Weights of a small GPT-style language model, trained from scratch on English Wikipedia.
Size: width 384, vocabulary 32000.
Architecture: RMSNorm before each block, rotary positions, no biases in attention or MLP, normalized queries and keys, capped logits.
Training: 426M tokens, 6496 steps.
Each number is 128 + 24 x the weight over its row's rms, rounded and kept within 0 to 255. Layers, rows and columns count from 0. The size above them is the row's rms in percent of the matrix's.

# layer 2 MLP gate, 768x384, rms 0.157, rows 635-658, columns 288-383
size [ 93 100 102  90 102 110  94 103 104 101  99 101  97 102  98  98  98  88 110 104  97  94 102 107]
[[130  94  90 119 134 141  95 123 158  94 110 143  89 108 112 160 148 137 130 156 157 124 150 123 150  97 140 149 116 101 120  93 125 124  85 137 172 135 117 127 125 148 138 120 123 102 125 105  97 123  97 132 142 118  84 127 156 136 117 118 154  99 159 123 127 116 133 163 145  74  76 127 109 126 100 117 117 152 115 115 157 160 123 158 125 121 114 158  55 104 130 142 113 106  90 154]
 [114 147 139  61 111 141 105 126  82 136 141 136 132 166 103 147 122 159 159 114 151 132 117 163 107 147 116 107 128 107 142 103 152 165  95 123 136 136 118 149 122 132 108 134 151 129 124 121 118 136 153 122 132 138 120 155 145 111 106 112 135  90 134 129 112 113 113  69  78  81 171 126 153 130 117  84 125 102 104 121 118 130 125 108 150 138 109 104  86 146 152 106 115 116 120 111]
 [136 140  95 150 130 116 131  99 121 149 115 119  93 126 162 115 112 170 144  84 139 159 100 158 143 102 157 157 123 131 132 170  98 126 131 156 103 128 119 140 134 157 178 116  80 147 107 138 140 119 165 157 150 114 149 164 150 120 132 122 114 150 138 112 182 140 125  95 178  91 125 153 198 116 131 178 109 113 184 148  92 139  97 121 111 135 132 123 136 153 121 109 105  81 154 146]
 [135 150 119 183 107 173 113 119 157 138 159 113 154 121 163 138 164 117 102 115 122 123 110 129  81 153 141 159 153 146 101 116 171 173  91  71 147 119 115 160 165 134 106 129  82 152 100 112 137 139 137 108 123 136 124 105 124 153 126  72 105 142 148 156 156 121 148 118 141 109 156 133 109 123  86 157 103 141 126 149 144 131 109 123 112 122 145 124 175 143 144  77 155 151 136 159]
 [144 126 111 134 105  91 141 126 152 143 109 144  94 154 114 119 169 124 128 126 147 109 133  90 137 122 122 139 100 121 171 113 124 141 161 164 131 124 109 101 100 128 122 138 140 129 147 107 124 110 144  97 110 129 101 134 146 134 107 154 119 112 122 144 106 104 108 168 160 151 128 158 137 154 111 126 153 113 130 103 164 109  58 137 139 137 148 105 161 134 118 139 111 157 129 136]
 [119 137 133 126 147 116 145 142  85 136 145 139 135 118 137 120 161  95 145 126 113 153 117 134 153 125 131 170 116 136 115 184 152 133 118 128 163 127 118 136 109 135 166 123 131 128 145  89  84 118 110 138 111 182 129 125 133  99 145 137 154 122 113  93 110 152 132 183 142 125 149 145 104 116  95  99 118 125  99 130 106 148 121 115 136 151 145 167  99 119  94 163 127 160 121 160]
 [136 133 172 123 142 144 147 139 116 121 125 129 119 135 122  95 141 114 127 126 169 164  88 139 128 130 120  99 158 126 111 116  89 139  96 135 120 143 121 112 121 116 105 119 141  79 159 125 125 157 160  98 115 109 113 148 121 140 123 146 120 122 142 180  97  91 152  97 124 148 114 120 119 131  81 150 154 128 160 105 155 127 109 105 150 146 116 119 124 119 175 141 148 132 173 154]
 [145 189 108 121 135 133 152 105 133 163 145 129 122 150  96 119 106 189 158 125 135 113 127 166 154 122 136 121 145 112 125 158 165 143 140 120 142 149 132  88 145 136 136 115 143 119 112 103  73 124 112  78 129 109 142 157 141 103  75 137  81 140 184 151 113 139 132 190 159 107 130 139 134 135 115 146 130 127 132 124 129 112 139 125 133 156 153 151 196 122 167 102 141 163 136 101]
 [111 133  93 116 136 129 144 147 141 157 120 154 149 168 103 108 162 119 128 157 134 212  98 119 144 136 141 112 125 169 116  94 130 109 144 137 176 129  83 108  79  96 163 153 130 156 154 151  77 177 129 127 111 117 128 164 125 169 114 144 136 129 133 128 153 155 109 146 137  94 157 119 168 159  97 117 167 143 119 152 131 131 133 130 144 155 139 101 107 114 103 144 126 155 137 171]
 [109 113 100 127 106  92  82 151  73 141 151 142 130 151 161  99 155 132  99  96 120 150 182 141 156 127 126 126 133 141 161 115 101 109  81 114 108 139 115 127  82 147 100 134 115  96 176 145  98 146 116  91 165 161 123 118  81 135 141 155 135 124 145 110 131  83 130 161 115 143 120 120 136 125 130 132 133 152 121 100 149 120 158 133 122 118  94 127 166 155 208 128 155 130 152 130]
 [142 104 108 121 110 151  86 132 141  94 143 167 160 115  85 112 134 129 166 125 150  91  86 145  85 151 149 136 127 144 108 144 156 150 153 114 143 150 156 133 127 125 119 161 129  96 145 131 121 140 117 120 120 139 130 140 130 155 101 108 135 100 123 138 153 148 147 114 106 123  97 153 119 120 162  98 153  99 153 178 168 162  77 151 160 108 126 130 155 122 148  90 138 186 131 114]
 [159 178 133 164 119  96 115 163 134 157 190 151 128 102 171 119 162 148 125  95 166 162 118 104 126 141 122 126 115 139 127 154 124 106 104 102 102  81 105 172 118 107 115 157 134 130 141 123 175 100 107  91 144 135 140 116  83 127 156 109 153 114 117  79 128  91 130 158  77 159 135 153 106 183  91 150 155 115 167 117 133 158  91 155 130 130 181 118 145  84 156 194  98 162 111 119]
 [161 102 137 121 113 108 105 125 134 161 117 152 154 223 157 118 134 147 133 119 162 109 149 140 113 137 217 116 138 138 143 181 101 154 163 128  73  77 141 165 119 108 123 150 108 110 172 148  99 113 131 136 124 111 164 101 111 147 124 157 121 116 142 116 152 125  97 104 138 164  88 129 126 117 102 134 112 148 150 115 139  99 135 133 116 148 114 147 126  71  88 102  98 141  94 140]
 [138 125 187 157 106 173 170 164 140 116 124 125  78 157 151 143 169 132 140 114 143 119 111 115 155 110 126 128 135 165 178 119 116 117 100 140 149 128 134 112 141 169 124 134 129 158 117 113 134 123 123 127 134 124 159 139 127 144 141 111 135 138  82 113 139 121 129 146  83 155 129 119 169 106 109 138 139 120  74 110 130 124 135 102 209 114 119 152 123 101 121 118 114 119 114  95]
 [132 127 155  97  92 132 128 125 115 120 101 150 119 107 122  82 133 161 125 131  93 100  64 125 155 108 151 123 150  95 118 118 159 119 147 104 138 107 113 137 117 178 126  94 105 167 127 162  97 131 113 111 125 138 111  94 151 135 167 125 132 135 110 153  92 126 148 106 128 122  86 129 158  98 159 132  95 123 131  86 141 107 108 122 104 122  94 116 155 159 151  69 127 136 117 122]
 [122 127 104  90 128 180 120  87 175 129 128 146 140 116  95 146 102 149 149  95 144 129 137 165 130 155 104 114 121 108 156 105 125 155 140 145  90  82 187 125 150 146 176 107 135  78 115 140 106 139 178 133 118 139 119 131 119 146 127 109 104 128 113 115 142  73 121 120 103 184  74  89 155  97 126 157  84 109 132 147 133 116 123 148 179 143 113 124 126 148 167 144 176  87 196 143]
 [125 133 130  90 149 124 173  99 133  93 126 121 174 128  95 117 115 153  91  97 116 115 112 127 139 108 126 129 137 162 125 116 147 168 102 136 123 113 165 120 152 136 167 146 157 152 121 118 120 138 140 157 119 126 152 118 189 115  98 146 145 126 116 134 145 132 102 110 133 131  80 113 145 142 133 116 120 160 101 137 110 127 157 133 121 165 126 126 106  95 145 155 141 135 119 121]
 [138 181 113 130 112  99  94 120  65 139 131 126 150 144 147 151 130 141 114 102 157 108 129 181 132 114 126 134 137 103 119 148 125 141 151 124 151 116 151 160 115 116 123 158 124 118 175 173 109 141 130 181  63 149  92 136 158 135 173 110 155 105 133 128 128  98 142 112 156 152 155 166 134 113 126 107 127 105 127 127 129 155 158 173 147 134 162 138 125 131 140 152 133 101  95 127]
 [126 141 127 115 144 103 125 112  93 162 174 132  96 106 152 134 139 161 137 134  89 128 104 142  90 166 109 132 145 145 164 133 126 187 127 117 107  87 130 157 140 138  99 157 132 159 147  68 102 119 134 158  93 140 138 106  92 150 117 132 126 139 113 133 115 157 158 121  92 144 102 112 133 117 152 122 154 136 143 113 154 170  91 103 154 149  89 144 107  98 123 147 152  98 144 108]
 [181 156 110  81 104  98 154 141 139  98 115 141 130 104 135 114 173 160 102 105 109 156 105 122 122 126 176 112 124  98 121 143 103  95 104  79 118 146  80 115 152  88 145 132 111  64  97 105 143 149 111 128 146 172  57 157 104 104  91  92 155 159 134 105 105 117 138  97  90 161 102  95 121 144 122 135 142 129 155 136 154 175 120 128 110 114 126 168  98 144 167 128 125 132 165 127]
 [101 154 124  80 131 110 124  65  86 139 124 138 125 136 127 167 152 102  64  94 126 136 137 151  84 110 120 139 122 127 120 134 140 122  96 154  83 125 140 122 131 125 140 120 152 168 116 130 139  80 138 144 120  93 114 134 120 123 128 173 106  72 150 112 166 118 147  95 144 164 141 139  90 122 123 114 141  99 113 103 142 129 156 115 146 142 138 169 155 144 118 103  80  81 133 130]
 [156 154 167 115  86 114 101 140 131 112 150 139 134  89 127 146 122 119 137  84 158 144 120 134  93  90 130 174 165 107 148 153 123 164 119 153  99  72  89 116 122 132  79  59 125 146 122 109 134 145 142 113  92 112 137 114 118 105 144 145 134 147 120 110 128 145 136 121 165 138 143  87 121 147 137  77 146 121 110 114 116 130 105 152 145  99 156 155  93 128  80 133 161  88 154 102]
 [118  81 112 131 145 149 122 136 161  82  91 126 105 105 167 122 153 101  93 115 153 143 171 128 131 125 158  82 129 138 129 146 148 119  76 145 120 125 101 136 164  81 138 122 103  88  93 148  82  56 155 104 137 153 141 176  65 119 105 118 112 108 123  92 135 130 116 175 148 114 139 108 124 101 159 116 158 138 130  84 150  93 107 113 113 136 130 176 130 143 108 127 122 137 117 140]
 [102 130 129 126 147  72 127 168 139 109 134 120 139  87 123  92 132  96 105 148 133 132 111 149 108  97 124 101  65 133 171 100 123 107 153 134 149 135 164 109 126 138  99 124 162 121 132 130 130 108  81 174 181 140  96 157 136 139  91 146  75 126 164 154 104 157 139 101 124 113  97 114 136 152 149 120 142 130 141 125 159 131 104 116 146  91 157 138 131 126 158 116 113 111 100 135]]
# layer 2 MLP up, 768x384, rms 0.158, rows 635-658, columns 288-383
size [ 98  96  96  90  99 110  95 103 104 101  96 102  91 108  98 103 101  86 102 111 105  94 101 112]
[[ 46 119 105 143  83 117 197 128 127 189 125 140 139 126 104 123  90 148 104 138 147 125 109 120 133 125 105  92 135 123 148 156 131 141 175  74 135 100 116 123 145 116 118 104 136 149 160 164 171 142 150 145  83 149  98 132 152  97 126  95 108 132 133 129  93 104 142 134 163 137 117 105 137 141 108 147 117 108 137 135 164 106 112 117 128 164 111 109 122 145 125 123 114 163 197 118]
 [156 107 144 109 148 135 147 137 156 159 136 110 151 100 154 129 116 112 142 123 147 119 134 167 133 123 123 139 156 127 143 118 140 120 112 124 113 116  90 134 120 132 134 138 109 153 135 129 134 150 116 134 134 156 108 114  88  86 143 145 132 124 108 168 129 186 143 125 142 102 145 154 154 140 138 122 147 140 128 116 108 142  47 142 107 112 106 132  95 136  82 123 149 100 122 142]
 [151 101  70 134 104 142 164 137 137 153 123  95  92 166 122  88 155 147  73  96  98 122 166 119 133 115 138 114 110 112  94 114 110 137 139 161 133 118 157 117 128 155 141 138 125 172 111 128 151 119 133 144 181  88 136 127 145 119 192 110 120 116 107 127 161 105 118 105 100 131 128 115 123 139 146 135  80 123 124 122  94 132 116 155 103 123 173 112 159 142 131 115 139 146 160  98]
 [118 139  92 154 112 152 149 127 139 148  87 144 115 141 172 134  98 124 121 115  98 125 128 108 101 145 142 111 157  96  68 130 109 162 119 145 133 150 149 111  60 107 144 142 138 154 116 165 148 137 105 161 106 111 122 103 118 138 149  99 120 117 151 112 113 119 103 122  80  68 148 177 160 143 168 168 101 159 105 117 128  94 135 132 115 101 107 130 146 136 112  92 138 179 120 129]
 [ 84 133  97  95  83 106 121 120 144  96 110 123 100 103 123 130 103 105 109 150 150  98 131 103 126 144 108 136 141 109 116 158  98 137 168  81 150 107 141 154  79 146 124  97  99 161 127 139 144 123 150 145 149 121 134 112 144 107 138  93  96  67 109  85  98  98 135 151 135 130 131 138 126 135 166 106 138 110 158  87 141 117 156 133 163 139 144 153 139 165 144  98 113 143  97 132]
 [137 100 107 138 116 118 101  71 124 124 127 114 122 147 166 155 124 139 101 127 115  91 159 103 140 127 192 112 148 128 140  87 116  74 149  84 132 126 129  96 140 140 121 120 160  88 130 135 157 117 132 142 139 103 117 142 135 151 104 134 121 142 110 136 150  81 125 114 136 103 143  96 153 145 181 118 149 106 116 171 134 114 121  98 130 132 148 134 141 120 170 140 139  98  94  99]
 [185 174 101 175  88 127 146 105 110 114 136 104 102 173 128 122 138 135 177 172 177 160 137 133 102 118 133 119  68 134 162  99 125 133  96 110 172 149 142 129 181 114  61 115  78 113 139 163 131 106  99 110  90 120 154 104 152 133 128 114 134 141 126 107  91 105 135 114 139 125 125 162 121 133 109 122 123 147 174 137 151  87 152 142 117 118 108 113 109 141 130 144 131 127 115 106]
 [156 152 127 147 116 110 134 147  91 135 117 119 149 112 123 112 129 109 129 142 124 133 130 137 109 217 122  95  85  92 113 158 153 140 164 139 112 184 144 105 115  75 154  73 141 117  99 147 149 132 118 170  84 147 155 140 157 127 156 150 138 121 128  83 138  87 130 146 107 114 117 176 155  96 181  95 130 150 178 145  92  94 101 145 120 119 118 130 115 115 141  93  79 149 144 153]
 [131 129  99 131 120 147 134  86 174 140 118 109 156 129 164  92 126 120 125  95 145 164 139 143 104 163 118 160 107 110 137 121 163 124 118 130 135 152 129 128 132 140 133  92  57 116 129 112 143 107 180 137  72 120 110 120 132 134  99 102 137 160 114 175 131 138 142 149 158 144 145 178 140 135 115 140 174 131 101 147 104 151 145 105 137  88  88 103 101 105 163  86 169 151 152 146]
 [125 155 165 116 139 161  89  65 109 110 115  90 139 117 101 100 108 129 147 116 105 122 124 151 134 117 160 133 125 157  89 130 141  94 131 125 168 142 159 107 120 104 142 124 126 150 141 112 136 125 135 119 139  83 130 128 118 180 103 146  89 109  91 139 111 141  83  98  72 136 159 168 132 126 187 173 156 100 128 151 130 160 143 151 101 147 142 128 178  92 146 110 139 141 136 131]
 [131 128 149 152 141 116 153 128 138 102 161 164 120 171 147 139 149 114 102 126 105 152 135 113 133 141 102 152 120 111 153 117 137 121 161 106 157 148 108 124 160 115 142 106 133 158 116  91 160 136 129  99 128 131 130 100 103 123 123 109 142 115 139 165 110 116 118 121 122 109 143  92 137 108 101 153 116 154 158 128 115 104 135 102 143 152  88  72 107 109 154 133 129 132  86 153]
 [107 137  98 104 101 138 125  77  88 160  78 141 169 128 148 112 109 122 164 130 183 129 154  87 107 115  98 124 123  97 149 131 145 137 147 128 144 149 154 131 109 132 132  76 107 139 127 122 100 121 127 119 113 104 123 136 154 121 159 170 170 118 101 153 133  98 148 142  94 138  76 182 131 144 130 105 111  77  69 148 125 146 112 101  93  95 138 160 149 138 166 102 144 119 134 139]
 [123  98 116 164 201 115 134 163 126 157 123 143 151 117 130 113 112 110 167 125 108 140 116 115 138 122  97 148 136 129 129 148 157 105 112  89 148 177 129  98 122 145 112 105 153 120 143 134 158 180 130 124 125  78 115 140 150 154 145  94 160 133 126 140 176 114 113 147 147 119 121 135 119 119 162 123 152 133 137 144 166 121 137 165 127 108 134 100  85 142 158 118 141 113 128 131]
 [117 145 168 133 149 127 121 122  87 191 113 142  87 146 139 151 157 109 155 123 130 114 107 129 153 130 146 130 174 125 160 114 158 112 130 129 143 152 115 119 119 181  90 142 124 153  98  99 143 130 136 126 125 135 132 101 111  87 159 112 100 116 135  80 144 134 108 166 140 154 157 124 150  98 131 153 107 128 108 153 116  89 115 115 145  84  83 106 160 140 133 138 105 107 139  70]
 [111 126 147 176 145 147 128 132 111 123 144 162  95  99  67  89 173 126 129 140 157  88 138 130  96 102 121 127 150  97 141 136 115 155 161 162  96 129 145 115 156 142 133 161 135 143 122 109 143 152 135 170 150 137 112 135 159 136 115 150  84 142 156 132 160 147 129 141 135 110 157 135 175 113 139 128 158 143 110 119 136 182 142 123 118 145 169  66 129 105  95 123  80 125 119 124]
 [103 109 125 137 104  84 103 140  90 110 113  83 119 135 107 100 104 117 141 134 115 149 150 108 130 133 147 110 121 148 103 127 126 135 145 112 117 169 129 153 142  80 118 137 106 178 153  93 114 125 119 121 121 128 136 135 138 176 157 106 170 139 128 152 107 105 130 166 112  95 167 102 148 122 127  96 163 118 157  98 127 112 102 114  99 122 129 124 136  99 114 113 113 161 138 139]
 [131 121 125  85 195 112 148  98 157 108 148 151 150 138  99 158  99 150 106 119 108  74 110 138 148 137 140 137 154  79  92 110 161 132  98 152 114 148 112 111 125 121 133 152 176 162 112 139 105 168  89 172 107  94 122  89 145 175 118 142 137 148 166 140 139 141  96  77 139 137 128 154 146 115 135 100 103 100 135  93  90 123 141 105 151 147 128 155 120 149 154 169  95 131 127 116]
 [ 98 113 125 140 145 156 152 161 143 122 119 141 133 124 102  98 108 111 161 154 139 120 144 111 120 124 148 161 115 116 127  95 147 119 136 131 133 137 140  92 116 131 145 133 162 132  86 126 144 114 142 101 128 151 159 127  94 148  91 112  82 143 111 116 129 152  97  89 114 135 119 109  78 106 114  98 134  97 127 153 121 115 146 117 137 111  91  98 156 139 153 110  78 148 134  95]
 [111 136  98 159 116 104 147  95 114 125 137 115 152 159 130  84 151 144 141 157 123 139  91 138 193 100 130 112 107 101 131 139 171 153 133 143 150 121 121 160 147 164 110 125 101 140 130 176 105 105  97  84 133 141 101 185  98 148 142  94 117 121 158 151  97 123 128 160 152  99 159 140  93 149 168 161 192 155 120  90 134 111 152 169 121 155 120 136  99 121 127 175 162 146  88 107]
 [122 142 112  73 107  95 174 138 125 125 140 158 191 137 144 150 149 126  94 123 128 129  63 137 127 124 150 122 142 133 116 135 120 125 134 122 160 115 123  85 153 114 140 101 121 105  98 134 131 125 136 161 114 137 126 123 135 110  61 105  95 144 119 164 129 155 103 110 113 120  60 126 155 163 113 118 142 154 126 150 154 169 141 127 162  96  78 150 110 143 131 127 116 153 135  84]
 [132 125 145 144 110 103  94 167 142 105 172  62  99 101 125 138 138 145 140 187 105  98 111 136 161 126 167 108 143 115 126 127 121 137  85  74 146  72 122 127 137  87 100 126 144  67 134 146 121 115 166 161 147 143 122 117 130 155 131  92 133 114 111 140 134 154 159 125 153 148 129 130 135 114 151 135  71 126 140 137 135 145 152 102 120 127 155 130 135 143 120  90 143 112 186 101]
 [135  90 141 107 143 167 122 129 160 110 140 107 115 205  98 107 103 150 121 118  82 122 159 145 121 177 102 108 130 145 121 140  81 106 160 157 108 120 128 154 116 141 132 114 189 157 111 145 137  91 142 152 143 122 116 160 110 110  69 150 125 140 162 125 170 112  94 116 132 153 132 119  97 139 156 155  96  97 128 102 148 138 129 133 133 126 114 149 127 109 144 139 109 134 137 116]
 [148 170 152 136 160 124  89 153 121 138 143 173 178 134 133 107  47 120 103  70 130 134 114 115 167 128 127 142 132 156 168 126 110 137 140 174 152 106 129 107  82 141 116 130 136 148 162 125 133 117 153 125 128 153 170 141 105 122 122 110 156 141 134 116 102 109 150 137 117 177 154 153  91 149 149 128 134 139 141 167 137 144 175 120 136 107 122 135  78  79 116 131 121 133 150 135]
 [144 113 123 144 116 151 133 136 108 158 108 110 118 178 112 157 137 179 146 148 104 127 178 105 156 158 142 143 192 143 119 134 125 137  92 145 119 129 125 169 105  92 140 129  94 134  95 152 136 126 129  95  82 109 161 103 120 100 130 119 163 146 143 104 129 159  93 159  99 124 162 138 142 132  75 149 112  70 137 145  60 132 152 160  94 140 129  77 105 174 130 134 136 111 120 118]]
# layer 2 MLP down (transposed), 768x384, rms 0.145, rows 635-658, columns 288-383
size [101  97  96  96  95 102 100 100 103 102 104  98  98 101  98 104 104  95 102 103 101 103  97  97]
[[160 131 117 148 128 134 121 116 188 143 127 121  99 138 121 124 125 142  96 132 180 136 156 155 140  82 122 152 125 157 148  97 180  86 100 112 115 109 131 146 101 147 129 124 112 141 133 123 164 147 146 128 142 128 172 146 103 179  94 123 154 111 155 103 142 105 152 110 120 130 140 110 114 130 138 114 121 137 140 141 144 132 111 122 161 174 125  84 100 129 184 138 147 144 130 152]
 [126 153  95 126  94 169 175 106 113 154  87 157 143 158  75 122 151 142 147 161 134 177 128 163 125 111 105  98 120 167 155 143 149 131 126 153 105  99 145 187  87 136 113  94 131 128 106 133  92 137  93 132 142  92  60 113 154 122 129 133 125 158 163 127 116  99 124 113 127 132 115 144 138 121 119 109 115 131 113 112 133 115 141 130 123 153  83 154 131 153  97 110 116 161 167 139]
 [ 73 137 158 163 137 122 114 135 142 179 115 111 107 134 177 128 105 162 154 114 141 135 137  93 108 115 133 145 159 133 133  82 122  73  90 135 153  92 145 109 141 173 153 114 122 162 158 124 124 155 104 113 150 128 107 120  83 127 147 133 125 125  72 148 120 149 196 104  93 140 140 107 150 134 126 152 156 170 119  93 136 157 101 132 104  74 121 149 154 183 117  98 121 150 142 104]
 [133 158 102 140 127 103 104 107 148 142 120 163 140 150 123 168  99 154 138 119 168 119 172 129 127 134 162 153 175 155 116 135 106 118 117 108 179 158 166  86 155 104 139 113 126 152 134 126  97 112 126 166 136 155 104  83  86 128 131 135 118  86 117 102 132 105 127 118 162 120 119 157 184  97 110 114 124  88 143 153 143 107 139 109 161 101 156 135 134 134 131 107 107 142 142 106]
 [173  96 117 120 155 136 160 114 157 153 104 160 135 152 106 198 120 121 128 138  72 110 152 108 145  97 171 154 122 100 130 108 122 153 112 147  86 163 201 198 118  85 104 129 120 106  98 186 106 137  78 122  88 139 168  96 177 155 132 144 125  83 176 149 122  86 142 144 127 136 101 131 132 132 154 116 115 115 133  98 129 101 107 132 128 119 134 103 119 132  96 126 103  95 107 122]
 [138  62  98 104 164  74 195 107 140 117 124 103 113 108 142 162 166 124 100 136 134 137 132 125 120 146 141 113 121 144 125 103 117 151 103 127 141 158 115 118  83 112 113 139  99 158 103 137 162 137 141 120 142 145 119 129 112 120 117 128 165 101 162  93 125 106 113 126 134 133 143  99 149 128 122 164 127 133 128 161 151 125 123  79 162 129 114 159 145 143 125 155 123 162 142 117]
 [128 123  95 114 127 122 110 104 154 111  88  96 127  94 124 128 148 146 133 130 147 130 151  98  91 164 133 145 104 124 143 121 108 140 135 153 122 150 133 127 159 148 120 120 126 156  96  88  98  82 119 181  99  74  87 122 103 107 107 125 146 120 128 115 169 130 130 140 141 160 107 138 143  94 155 147 109 130  97 205  90 123 119 122 100 135 137 147 113  96 143 141 141 138 134 141]
 [116 137 115 119 115 113 123 123  86 120 130 119 100 120 133  94 139  83 130  99 127 106 112 120 120 133 125 148 142 114 151 159 101 123 147 167 120 103 128 133 157 124 203 100 130 155 179 130 124 147 124 138 151 122  95 124 140 113 102 119 132 130 120  85 121 132 120 123 100  98 114 103 117 104 132 130 141 123 184 163  89 152 104 119 122 121 155 151  89 106 131 133 125  97  98 166]
 [141 133 111 161 100 174 133 131  94 125  86  83 145  82 131 128 125 114 123 131 121 111 135 118 101 140 150  87 152 160 126 110 149 132 115 102 107  88  95 147 138 116 133  81 138  91 112 134 141 109 109 103  84 119 162 150  85 114 131 144 129 127 132 133 152 120 125 139 107 105 156 129 119 171  75 100  93 166 122 148 120 131 123 121 146 164 115 127  88 133  88 172 132 118 128 139]
 [101 114  95 108 101 124  97  89 128 136 145 124 162 141 121 138  92 185 171 146 139 166 151 116 124 165 139 144 118  92 128 143 120 130 104 126 146 121  79 124 110 105  76 123  90 128 132 110 144  84 174 139 142 135 159 157  95 108 139 145 101 140 133 132 159 172  55 142 152 105 160 124 149 152 139 118 155 169 194 145 161 109 114 151 167 154 128 145 135 107 141 137 139 122 162 166]
 [ 72 102 106 120 108 143 147 115 110 146 140  94  73 138 103 155 111 131 148 109 147 196 143 168 121 128 124 151 163 148 147 136 146 118 112 133 127 152 112  89 113 127 132 144  94 137 142 133 171 127 123 111 116 145 130  83 152 168 152 135 124 147  96  85 173 161 164 100  92 130 148  82 121 159 159 130 175 142 125 116 125 133 121 101  82 122 128 132 116 140 105 131 143 118 110 145]
 [123 136 151 127  90 145 144 106 168 133 121 105 135 102  93 155  97 142 157 117 139 146 171 139 127 149 123 104 116 139 103 176 113  75 141 165 141 175 117 109 145 133 117 134 149 136  94 192 154 150 102  96 109 137 166 113  87 107 142 166 129 112 115  80 129 117 152 111 154 128 114 110 169 119 179 105 121 137 116  98 113 124 164 168 150 137 102 128  86  92 123  87 118 123 127 151]
 [153 149  98 166 124 126 124 123 103 121  86 127 108 158 128 117 152 125 172 113 139 117 132 123 103 114 180 118 130 118 110 127 125 158 116 153 141  94 131 119  92 125 152 130  83 132 116 114 117 108 113  91 143 148 123 145 103 103 109 126 138 125 158 122 120  93 140 138 124 118 127 131 135 125 131 127  58  90  95  98 146 155 127 138 108 119 149 107  97 121 124 105 145  70  62 135]
 [111 110 157 112  80 153 117 132 130  98 131 119 120 126 127  99 141 103 135 108 130 128 126 127 108 144 127 176  69  83 138 171 158 115 173 138 157 110 152 119 161 121  98 105 211 140  99 174 111  76  86  92 131 156 124  99 159 139 141 122 151 148 132 111  97 146 143 120 118 143 116 151 116  87 177 148 151 156 162 122 150 144 150 114  66 125 105 164  96 126  84 172 116 137 145 142]
 [155 126 147 140 135 143 151 131  81 148 162 109 156  59 136 104 175 159 153  92 115  94 160  93 147 144 100 160 104 115 137 138 161 130 137 113 142 145 133 110 136 105 153 151 112 146 125 134  85 163 147 101 112 122  99 107 102 142 166 117 122 147  75 142 113 115 119 106 146 115  91 159 127 142 131  86 166 132 141  90 100 136 118  93 172 146  99 139 136 121 141 159  97 138 126 123]
 [128 116  69 111 102 136 188  97 122  61 138 127 156 115  76 113  93  96 153 100 132  92 130 142 127 138 169 132 118 180 148 128 155 109 143  88 102 134 122 170 121 142 142 141 119 135 151 140 115 132 146 149 137  78 129 163 104 130 160 147 120 142 116 129 116 123 132 130 120 134 124 127  99  92 118 138 130 134 171 126 136 139 153 123 102 157 107 167 126 146 134  77 135 114  95 160]
 [ 96 107 137 128 147 151 137  99 216 112 119 136 127  94 124 117 135 117 114 133 100  72 149 127 161 123 124 123 138 115 124  98 125 133 101 132 161 159 126 131 135 132 152 106 133 156 152 115 120 117 180 108  63  98 157 130 131 123 160 103 109  99 153  93 166 164 121 127 102 128 148  95 149 154 127 137 128 109 137 124 125 121 115 158 161 123 137 117 130  97  97 142 123 108  78 120]
 [131 182  86 146 135 125 160 155 102 126 112 125 139 103 123 157 112 138 169 127 124 121 174 109 143 121 130 175 131  79 171 139 117 120 180 162 162 151 128 132 109 128 125 134 148 145 142 149 162 117 134 126  88 143 102 105 132 179 111 156  95 138 121 174 105 101 106 139 177 125 103 116  94 152 127  91 116 160  94 147 150 130 133  97 123 134 160  91 124 117  87 169 118  93 100 124]
 [145 125 128  89 124 106 131 154 138  94 163 109 144 130  80 117  97 124 106 154 137 148 133 174 175 128 120 126 126 106 122 175 150  81 131 117 102 141 117  96 143 172  74 130  97 133 150 144 127 165 125 109 141 125 131 158 138 129  81 136 153 125 139 109 142 100 127 138 132 140 139 116 107 133  71 145  86 132 119 159  97 108 154 168 115 118 155  93 129 160 157 127 144 151 112  91]
 [123 147 133 102 120 133 157 133 131 141 162  84 170 104 107 150 119 115 124 110 121 149  98 127 151 157 144 103 124 153 132 101 138 108 160  93  93 140 138 107 176 157 108 161 100 156 116 141 108 101 124 159 129 142 119 106  90 128  88 124  87 164  91 130 127 119 159 141 132 120 120  64  86 125 141  49 116 129 133 104 143 115 126 144 138 128 116 145 109 112 139  95 140 165 146 154]
 [183 133 151 138 162 114 150 158  98 100 126 140 128 160 128  84 122 153 121  99 134  91 169 159 158 127 104 110 133 129 137 139 102 131 148 112  89 107 111 104 104 117 143 124 130 167 150 126 134  94 150 105 119 157 117 126 125 111 132 111 141  98 119 121 109 118 160 121 156  91 141 122 164 104 169 144 126 129 139  95 116 151 140 184 130 126 113 117 110 128 109 128 115 146 166 130]
 [147 142 152 122 132 121 120 142 111  88 129 102 116 151 121 142 143 110 100 157 134 128 137 101 135  84 123 138 165 125 129 143 139 125 161 162 145 154 155 158 126 137 157 154 148 135 108 111 126 151 167 134 153 122 134  99 139 106  72 134 112 139 139 123 129  94 130 128 141 187  94 144  97 146 123 170  97 119 133 130 147 110 138 165 133 142 109 115 143 161 117 132 136 135  97 142]
 [160 118 131 140 109 104 107  99 132 146 153 140 158  95 160 125 123 116 161 102 119 125 143  87 149 147 139 103 114 149 181  95 156 139 126  92 125 159 131 161 138 129 166 140  84 113 147 143 132 132 174 153 178 131 158 132 192  82 108 135 117 149 101  97 147 117 136 115  89 135 139 149 177 132  85 150  74 145 104 159 103 161 141 100 120 119 143 122  98 120 130 123 110  91 118 100]
 [151 121 136  89 160 109 110 134 165 138 150  90 156 122 136 102 125 141  86 160 130 141 137 131 138 151 150 130 137 106 110 125 132 137 102 123 131 134 114 166 117 136 139 143 121 100 106 177 111 120 105 123 113  75 139 111 147  94 103 111 112  91 163 111 131 122 110 122 113 174 104 112 164 169  98 179 148 164  99 151 171 103 139 143 118 100 132 119 156 142  85  77 110 130 147 133]]